{
  "intermediate_size": 128,
  "init_std_up": 0.0801,
  "beta2": 0.99,
  "decay_fraction": 0.912,
  "decay_shape": "linear",
  "max_seq_len": 512
}
Each number is 500 + 40 x the weight over its row's rms, rounded and kept within 0 to 999. Layers, rows and columns count from 0. Numbers have three digits each. The size before them is the row's rms in percent of the matrix's.

# up: layer 2 MLP up, 128x64, rms 0.226, rows 61-127, columns 0-63
# down: layer 2 MLP down (transposed), 128x64, rms 0.339, rows 61-127, columns 0-63
up61 103:505506564564508500471384504526495445568523506438487589536519563488513494430460501500480444552477527493498512602416500513535516518438527532443529552518526505471503497494496483478463536467516486
down61 100:521509454439538538486528422569500500495454562577511454493549472533492532554550467473441445437541487529481531469509510513461578487515410518522534507467459569595488494481501517492495484552477507
up62 098:526476505455493495485474501522495511525422564575500520448490493458529482585419497502412545464507453526414495444554465511515504472542507465525500466433482498561498533560546443494451469535502555
down62 077:439546484492520500494527483511573440476496500418468505549499512534559538529537502476549545509531555466530550508473505533509527614510447530560509553476547523518578511399475506511537495533554523
up63 094:523514504479495471524518542569481557446544505553440460467474502491597537508443551540488523525474482488494550502518490530505408516510483522614576451472418536437532489525494493502543520503464534
down63 081:459516512487462485525511505453526510558475488439487522577518547511446494448538496453502531493519458402543433493478514497525526522536508594487427568481541490555398499430541467459468501497519499
up64 087:567519573525441468467436530507500523435433566537524432449518509493528529546515540535553429471550506552498519487529474501520508485449476518525474417511459527401518456526480465541494546491457488
down64 088:476502428527532509479601457470518485475498448526440535591533478489489512499551527463572472509468534479578550561471478552498458473521474513537524403514497515483443455478497523484416509518521540
up65 118:464466504551545498564510438505540476538484433517550536485541585553464478420537463539412501497473505497477465540510461497489501500473475553473577482504539569456436416530499461495504523507517555
down65 133:507517523547558561483480477545552502528468517501531489468527546468472484481505482487443501499477442539476532573485444529512500460484477564565497507508463501476510378494574460506474560503385564
up66 100:465509460504547449569515564486425435544604432465471500542484481515460474510434481469523508444456455503531426514504452459522464492507550523504496528539587526509525555488446513513494518524559492
down66 081:498568478478546614526445502525506528510437477581565471495534491446582485488485423489507483505541488438506468550476532505515613522496521474517457457539483463514471425503464514473519490498494497
up67 101:519477518390542517527491467551549483449540547497471484521483518519538480594476532507558526528524448507490532561414485482546534493504469447595531503496432473449522493497481463442479509467429511
down67 097:484505532534502487516506489565451577457447510394466576532530467526484541546452555538514515489475454461484462503459513479523502557483488431583493527525469554430523465570480500548469475495443488
up68 084:467510511512523494490501490516515459516586466479453508464453505570483513456493512515584498464411497536521505504482544499466471466511560429483543427409475513501443585547482495611496508534509493
down68 092:540529496517464466451529484546430565506557513459485437485485459482462522508498480537612505441492529421504520479595507513477427518465465487465525460475507510527429564548521522543504528448458517
up69 106:536469529525514506520579520469486575618498526517481584488485447481519516562458417543549468468466464531507466519483483514467489501504607433551474515503535496475449523532530464509455534524532508
down69 074:532523478495518496473540439464437465488505525499528509607517523555490531446546555522531494554464554450522477572457549494500516500476460537453519504564509488490597489483528501557558599521507535
up70 099:641543522512497546481493486442473466496450523426546480550549551466502476537521527530468441551486557533456511543480538514509485518498506547514516515542467508414494494520471459551452468498411504
down70 091:449492468456475423537559471509442562510450479577491508491447487510515550464484459509459526439542504477512475486497494531438478517478497451489470470497482492591477485474558491399543562507584550
up71 117:449500413507595521518540533468520512542476539518541523542514494532425494378483457540454481517482504478467498533563496485519493420491533532467534513548531513506466460449462469472449567483521560
down71 089:506469578526516500511483494507502466475528460425459464531501618513499480493491488572517580474480506496525561486471537522536407499434490395546455496511478468543465523465557513563475508526499517
up72 104:494445542539518489534436494512466546552496543550428523431457517482460466499482447536519439458545444458446472490488474449502497494516596435527545546479455537507446547541579469528481494540485512
down72 083:474512513475450446498497488561496429500520469416574447552495509551435525469503472441505505500437543463479557514461508508550448523464467462517426510514469566463441581487461468540476485539477459
up73 111:435519467568452516462557447511519547548440551501487550503535527469555557452526562502456475535547462523425468494504562496463518418516442443546528494479444479506483468523562469509524507463449492
down73 112:481478511507476475466587453551482563471486547466529534553536552485542438465441434472524467541553502442516427440508458499473466449450484479498540538536549498506518445561449497491500490419520459
up74 102:430584480530468496449485483476516503516443516521561489468523565543517530496528489548486553529493516496491536480471453531448510513532479497419555495477416606451551430487446505527550495467510437
down74 092:465453474463431561480554501530456454504495496544501478479502500531584457453530483482506440495504511509487485506458476558528502500493524456607576532514510455504476561470513457495494434591498599
up75 109:541475447539455479493552495521554545480488564483506436509556608540476474532491487477523528520470518476510506455547473545413443493460544508414520522563498480414452513470471551499492539471498453
down75 078:469589528493565504517459542508431452507490421474475590471413391477500516489511514531491511465549489539498521539448508462532508487527475514537475428467487527547521437488484504505479440499459549
up76 088:501404496542518462455487558487550529491534453544486542467552476528475571455451485447478487428456507522542508470580457523470455493546489525572490508511566522495542472528437475502426521454536538
down76 082:478525536455518538446596491555471484522450519443561512481503524504507553508544514520521507486443550506503514566463514596495455569587451563514519532514494506548477454506537529415522467486456512
up77 100:535545446487535525435479531561509481475490521469480423561498480464560555517497588524473448501497523538509509568447536424458476555493504471521462453580531493543464546463507541515519507451424492
down77 103:602576529509447536503550478525481514472517495471470540476476571503436440475456445566524470524501511496451469542526514488478502399529465484443533482441470527490534500459551488571472513457563509
up78 100:508458417523522528603467524506532479499578529473443513484483523488479511488409485590527459499463502531519517502479494486461572464420509498550474455504536470450466561502462491535445502572524459
down78 095:477461466451431523466523522538470448519547542537440559536480523546482506494464504516453478506541508496446502443520467555548477432529448537514522583521514420526508556476502459480492569412492564
up79 098:459492492528528475611450481481501433490588456511465488511524410567472477479473517478528540461529447492487450478491421465549510502479528511459489475538547508522547488541422504465473499436573516
down79 112:496490487456489496578519468469524515560558486526503484529497376507507432530494542501471508490492502520514479522551424469555533472482563517489479477482503467442497466624476503422559500483549450
up80 111:518547417494525484585470457494526413480555494460525440548479459512517533543482563496519512495449529459509508550434521551515524494468469523469533487544448460432509440480472585484510493466442443
down80 106:485519526506497525532499488484471464494469489484417524549562478501457440448568447446462492466554490544469480519511544483517560548510453545540449502542466450535546578457507446549484547473557589
up81 117:491520459510472466448545553519526517499489465509554518434504585518526543491497440585411477530500539482559549476557481510465427527508482542502554499468447532442522416484468511502503477536448560
down81 083:486486537434495535521459519526457482505537537467434464554476448460529446541465568439542557422460494485487462545433536475495567474480542461487517534537541495554485534498498518487445572527556439
up82 106:478491504492601495527449546490555493495562551617520504581509467440493475468405470473458572523526502479481501478456494510536499459489565498522464517535523451531558515523455562474497532527495517
down82 146:468478510539535471501453457434547538456565451567547477503481438475486471508480499467418474575515511506500497449499504470570457514460529439546507456532431458483477529588472520516529478589496491
up83 095:560501453608471505476530503480475443552547531490538568508539481572526484506526515523528529485438507466499466567480576492478558445501440450503552538485455424460464527480527446502466492498437506
down83 105:454494527491442475501549517471532451442495493431495463576482473577463523507478483501530541494474494465523531403471562511465533536508539578515449477515503446526499482567481530433525607496498546
up84 088:501534489506501512546476451475454535474409523563416479437508498447489439530525530503527495517517458554454530495400449469448551509497532483485502430434464562474459462533556487467481549479458499
down84 102:460530540523459488504502486490465469466555508561501498507526504409471460546522493477557525472520507544445528505427409454472533551533499495445533485441525498391510536604488483504490566478524511
up85 094:493488521480556480524549525472466469578557586530543438468533487531458494470427473491432531549492503535542511475538518530549481531456536510532550503513546533498511499584508490500441537570450591
down85 086:485522488570457533458439418501437488513490503425547527549496527470573518525533516503445496569500510478542538431521459513543483565523457530563473413442479536456449469499499451527480511544496484
up86 108:419501496517577448508474625484531558606540404532500526511457454505526477549387487505466529521487481483457472492514475483506489507518533495538475503490527515512503494485478531480554506564521501
down86 103:530508559523493462516454521460555565541412472541417521520475532476555460504459501482483509484575527474440480493493557516506554523518478431504483558466451593483481468465437516450514539541506552
up87 094:493397462512499500465453472545465521522492507512428536465529507465440454517500485555436503505463493520442486432472443439471465515450556442539541422544526502454576487505522494564460479481477459
down87 085:534537472437525469506529451468483543522540521462493505476543506468523529435582475560442517483472542512538501547513552531549592522433520537586495485550495479604528521438556524512477500492480505
up88 092:472525490456549538524432534502507506428575500536431489525453513495486488472506544535499528561550520444448444565490459467484480526496546581512483451525562516500487523481388548517584500503507489
down88 099:447437402410486498475529533431472482530539443452541471492455455544447488406508484491476490497489443472517527462540557465472467474513451493486557542513473541560469472515455494463454452471497510
up89 100:448570511465531431461509521459516490503505556523520530390491510531517475444487509585519538427485470490483489522534492501539552537511552539465469513477541547540500461450470573526556518478553412
down89 077:580437496513454493536517488589432507508493462493456504576474476501510494530507445426476428506536499478504491525433499464494458446469463441526539425514451483484552489534499461491454454571451551
up90 089:461449536546553534451457451566529445524514485510429438485464506537558553494472465541499516470578458501509577519454495487477472421523464446532529451476444449570465498520489448522524498520475538
down90 080:520513522394448470505520512439456510463453466444526450517479489448465485483576497510438480462489521512499450429518527502487487522489551541452461571497500551469488431422541558493433474447534506
up91 101:476499443574541497518526501527476512546517504487525531542517556480485549527509456562440504482446479542443535480458569497497584499489516400528538445515535589445519519578434503518453486495499521
down91 110:507528497596527459508440467446492469474537554557448499477508515492472521500530478530535470494524472539486563462509453516494522538509414401520482509470486436458572501501490464453513515450390457
up92 080:584535527474489485558448507450498436514492535442504544557487450462436478534506463502493534421491435542437504496518536475556508542452539552440493491485494434474441477554478502458514490434436492
down92 136:569504486482525478490463576462571462426518542440483549545449503510445503570491485482514535421534449602501494501541519457518494505496556559452462492471506493472474506550477486487513543443443447
up93 084:491498509542498521502537508484462543647463496567536545430520516491518504501539491474505500476534520489481467479479527436492494492502494432494459527401449473578417540531516526522493501431458448
down93 126:491476491510535497500549466522518484596498561580508488423471466518502508532522511504472489518543501514458481487515529401469503504467554490521521540472476520549449562571544535560477499447374481
up94 095:512455517518492458462502480463547535535402517474498480466526505425484567517439542454514499507479430524507505457518468535498455483555549456484501387518543438460501588514516542481528486492578479
down94 118:472506497548514494525514490467540519478432522467459492472557446455533509509467596512523501464550463559505511514454532516474529472578508503492469384541566495463550512520500517456542457589576515
up95 103:455529494543518520493507543552490491475594436503509463447475536532540488455565555533495445525553544437519439583528493456479516515473531489436556509475425522587513463503492536562496521519476521
down95 072:549502497424478481483473462446543478539415579519515558531519446469511525522458467456522533479443522542519576440478535575540493509544461501571433494486543518436503544512490503435485471511526464
up96 095:466477452532565503540530500506505496423486540480478499498430542510543439536494516562461479547454472496539399543544460501489459502483473529464461554557464522453445443480452453566480510511470580
down96 080:509499514525519515522489502570515533579539504469491534507477515500492520494506501456488544446546537493457562517444586522548501508528435457501498469438503433565568477517558513472423547567590454
up97 119:553572461511520558441486493512510448501546488493512605525431541495538563488467503567543485516459517499549497542537551514564426476543569507545471549476464534480462554508560512533495501487501444
down97 107:496503477530544515459452460500507489464488473462580489490493508447529569513497548556479504514453451411538495496499501446541384460416553460442503470505418542486557530490542458504530528485505497
up98 105:460572458527480513424507482497536380517440512475560507470555530575487511432532525451490530521474482469561500544477546510436513544527428545490488487484492588536471499534468545491507475474516522
down98 088:528483456359406491484499543525493540474488488471526494550462483478505494484499511534481471492531484518487494479536437535534472494442588481416509511500445450529443528441581458524514513513495558
up99 103:534520544520574452516414482562424482521518501511441505524479510486494525587461515542540551551476450515454568475411478481550550509449531457469550467470520534470496510493471499537482512503589510
down99 068:435455454394408478495548533488554485450464490519582461496517506500622511471535500450489461489495566518545490482558494487508510526527474518458520581540508468485492470536510454461526492475520494
up100 096:479465504518518443633502471527464492473510517493473409484559531554491452495507554552515537516495511553461516471541471478440570459467497501466506542490549556530495531500400517556523549459509505
down100 073:515506548505561551472492509462494565540453492470553590478471522522542545520559475537486469487438514463567445495504516527458458555546528473521511567514464495546423501500585453555544453468484537
up101 104:389478526530512479516536551470509540533480399558465524462502544491535473394527535481468523487495403506548474496544463449522505479542480451479546508507500497475525493527549513515478510435551432
down101 113:510470544476490533520554543481529599544510421488407480465486502483554446505519555525485447514466458529491495488484415535468465503502521497456507539584570449522483496480542450512563504475561457
up102 079:526476558470538459536490533476513520465531522499460469489471458495462488560497518546504372528552493527473494477549521521527607500532445456517394490424491490434462534479543482526535503483507461
down102 070:483514448477505514461499598459441459524481509451525442534430468553501526440507523490497507457455452457481504555464553484474555495445468412459512497541525552483496427479523470452472532498500592
up103 100:459496468578556458539513538464448501553470518515511513531500474483543538539535459569473458522483487484513583508494489509533471505406519472459502428470514538510545477482500398492617550511526506
down103 090:498525511516534519444470443483541528530426490453512538447460518513509602501520478503500501470483511441500523453487471611495484568582503531461434580451525434515519529516560511492542496462521530
up104 113:560450502516460474496487430454502490506452465533577592419538516562523541508565478554431473491502468528504558490542517490505511547543496522541474464540474562450466487459552461542481509447461539
down104 088:513447492497451505480502488472470488464399478545586486510503585476486485527480518512509490552481521432501442472584481487496601580481469559480510460530501448455474516458445546514498471457539461
up105 095:527511570562471488566477536523442553590464514541498524561595504448495437508511452457486508438535491513552476533520483447448442405450517481506528469469464473463513527516493488490466486498552503
down105 087:502479462444542467427510406458504453472483525426492497487476474479498486502515433440519443560490451471463424424453480482501501568477485428469453554460486478552503529464485537516483479481437459
up106 104:589479472469457536520478494506550506498479529567566497415517525526518490572552582535461498535508542504515451519542528475471511469555494525486457510470414497523535394548463553466452521502506491
down106 099:505512498475443444520522426562455505516469554440514577517449485432491496453499446557554474475418544453484400506454509491506510446510513479462419499480499518448482508488491492490433460527455512
up107 080:516549526578456496576429530466531524512547458498481516522560486491534522456514555464456514554502490496479476507521443555398408467527465495437491515468564508470508423480458448540494498462492518
down107 080:568455511508445423464418531548485495515471540495476503565524516503543517441539499499464462487434511462429538519547496532495483483550490443521415490451564476535487467528480412464506460434520495
up108 098:503544424441520492467451534479453407497484452516582543575508560484464489553432508490527522492471531434495458530466516445445484507460522524523566516576556509501445456510458520538473499483486505
down108 083:537498537500470512437510511497491536515501537437473406474511483565493502477540533564528512449549447511399536483459499435493499494497514550484438424548450507431526534510499468449535563485542559
up109 099:456471524494509477467432480510509546578469476480505500493489482554426565506523433489401496486550492558524470529479557482474476433443505557491546454550506521493408546544538458531473505452544488
down109 092:539479518526506584562566476523512544474532451565500445499506500537458542454441540556469560550481574427484497534516538516529473498471490517531489461521543488562511557509497506513428529605507521
up110 112:496479438501529528436514502456507491556506495571487448485526482488532559455442460538501459501486490511437477511394533415475549477536517438604441520498502530481496556531489506549460517570496491
down110 085:496611534516589481469512519502511546447549460447485559470468462466512495490550498534507514465537549446486548529448546473549529502486443509536468465483526478486578490437525474507519612490486463
up111 101:508462439498534524528467534436569406446493518504443531499524523508481508539495506458597518483461463541514430493450538507523434540496503481534490536545518501487418510452471516502476564584563521
down111 084:502478504450477454479524449569417535527495516488455444498509466484452441482495443529486439567458516422491528511604476549424514513511445534447527471468470462545495435527530492493545496450486509
up112 093:507562527539483493512516535445487602506468496454464462543611516456447539489460496500461459497569535472450495517498473409505428442462530514474597462533501511478458507493475522508537507511533519
down112 087:521546509524511416512468514526471467494437430501469499491454464521521496454571491494615535562529517467545556460495531542515501435547585475502475462430509471518563517459431503507497504483450522
up113 102:493524544449601469535445464535453491457556483512472482483511454534467528500439497532498499552458534556477441542479465570511467493529505566521518459543513545532485550491453589560542474544455455
down113 105:483479447479516484483541521505498500477520487548458533522514618449548436519476516433519530467459554541524402460456500516558466527530533418456527549450472543532524567478476522536522539482537478
up114 094:522499541432432555421517458446489445492413532486572515486504452502531482547458513534554477541528491524485468570517505525509519484528455531471460488507480497518452520604554473497497572448463452
down114 096:494531506529468492467462512449468409450464441476451525453444522518582442507485472491513457460479538439430533546465467474554441473437491433516518470552475450484483449518436490510467511520465552
up115 103:467497456534552502517444471442529455479585447452533506588543447533479484465447571525516492488541505523439467554512472534557466511425457575477491512517560546505512540495490474493546435528522513
down115 116:442519456471532488440459488458563484540499453508549583460516458488519542474464548505511494487478458498443505497553520490438484422603538498529453454537530516515478489507545456486530418523415502
up116 100:531525439467492483488498491533483422512506576550496491551528445549512469554446553463543537528481535570468582514451578468444550466465430557515504484505469500463544482501455536446470499486491446
down116 169:521481471512496478504531508550459406478517529543493488503520490577522463527494482473453543534491489578484512556485589494435511507492493604510539466471462542455467472554453541430415509459475454
up117 096:491494572577451459563440456497478474479476522461469560430469507436479525438490481547475463525486418492546480462508420479541538543523575548490526442552483501507457479522461461505479487550514470
down117 082:453539511389486486462486487464499536473475504476509411513440476491538513519480473453511537431508566434487513504454531461410508449446497499437532476524463461478507469526427496462479551445435493
up118 100:562495517466497460458566535470523484526495505567476502540512563508603558568525463539500447499559507485464508458459598498525438484478487441586483478464476554466467539525497508479489503461474553
down118 089:515508470479436503542452497453542506485505456432438489446475432459456541479497526514496512467492497564552497530505383483449523500591462576484488439479466504540538482493497542560525537549532538
up119 090:520514526552440488581502525535497520528510461509458581552554455385508502520530536521458443527511557540509503450538440506591455530495536509445535470546472538448551490510531474463510479470509473
down119 144:470498556545454483548520542564463554460509454525436535531541468443497474515552500468434410525494557553512493470549392484537425474522541505462512499520488488442523522519520509441523467533478461
up120 102:617503562552488486496477447490556546484530514520561523465560547440497581461537476533436480440515476562423465450508488485550479499479461493526476529468490546441467458504514444501483504505458476
down120 111:567513549497457523464460505489562558459518461430516475494512437518482513471529538539499478506531489488459528490542443485478436485444438467475555544499487542380465481457504580527543433509453498
up121 093:476489520457493501484506486503478500484503562541502516469448511494473508542497478438515489565529527518507417528476434475507431484536505590493492614536490430500531476472519561543539518592446420
down121 075:592502466561487501561461498509541538533478443486460519542582511450526504489502545538511500476512496499520627477507553541467536493495500464498503418486494561514505577465498457470467543464522579
up122 101:565450572530492521464474451480548464536473576550472514425580545497548574461538471470486497516516469469499523438533514496485474485519464453579483517491475509459434558508525505559487552472467442
down122 136:484457543434451544482469529550504490482554518541517488452549542452505551541493523517466514516457478521597543509465539388486466433516535511489444499509523564544439455562481476496498539438524475
up123 130:502509488462570481530498516464509453506562555487437464496515488564498470451464553450563493540548496495537403555455502476509496433542469489533524533543538438551455575486494525562552524512532447
down123 115:589474487456391470487479491470415521529518505529455591533519421510489537565545524456476544462490519507516475559464492448502492491469507503480482480534522510526573506497528522552448534524411503
up124 111:471571478565558523531459497503468518549530545495494489590503505486487507432432478494431471501489473548499433535484505470483504472481506494425617429498519484563468507482490459470533500549559556
down124 106:487502533499544482486523527528488512476471523481517526533425469521432477496551427480579477479532443516609491457456526554587466531502509547542493574439550467453506511483440493566491455467488494
up125 095:466475411537533442486516527466514504513478479572501524393552496507504499488467525562486521506478490501446506458515517513514457549484558565471440565555509566504512498506545515605466482491562438
down125 081:503529544396493521511448505456457517491513538458558458500469481531501482501514388444467452397508497436478525479544505509515557453440542480451524485509494483503520434499430497445505484546480544
up126 089:530471543491579472562500603483433445461575460503463495514458478420549467518460515486551487518500442541466473513503494489528478453506556466551532524519509448537525528490477520562507485603477505
down126 088:490560558488528455429469525528480418442486474586537480475508470487497470479496444567516557537509542513511559448475505524523483475519485558437503450435469550472474567471539466540451460465448523
up127 102:554508469467474490486475545512583548461447544528503485558580540551483486477490534488413565541504543497488534569570469440503487497502476541431503522496499433493556427496496546483526468484431503
down127 090:546599524514470423520501539478478515511493495470516453549512474466495564445538544528491499422496546441534552436509455535493508530477456501448467447482506511514583562473493460592542453511525519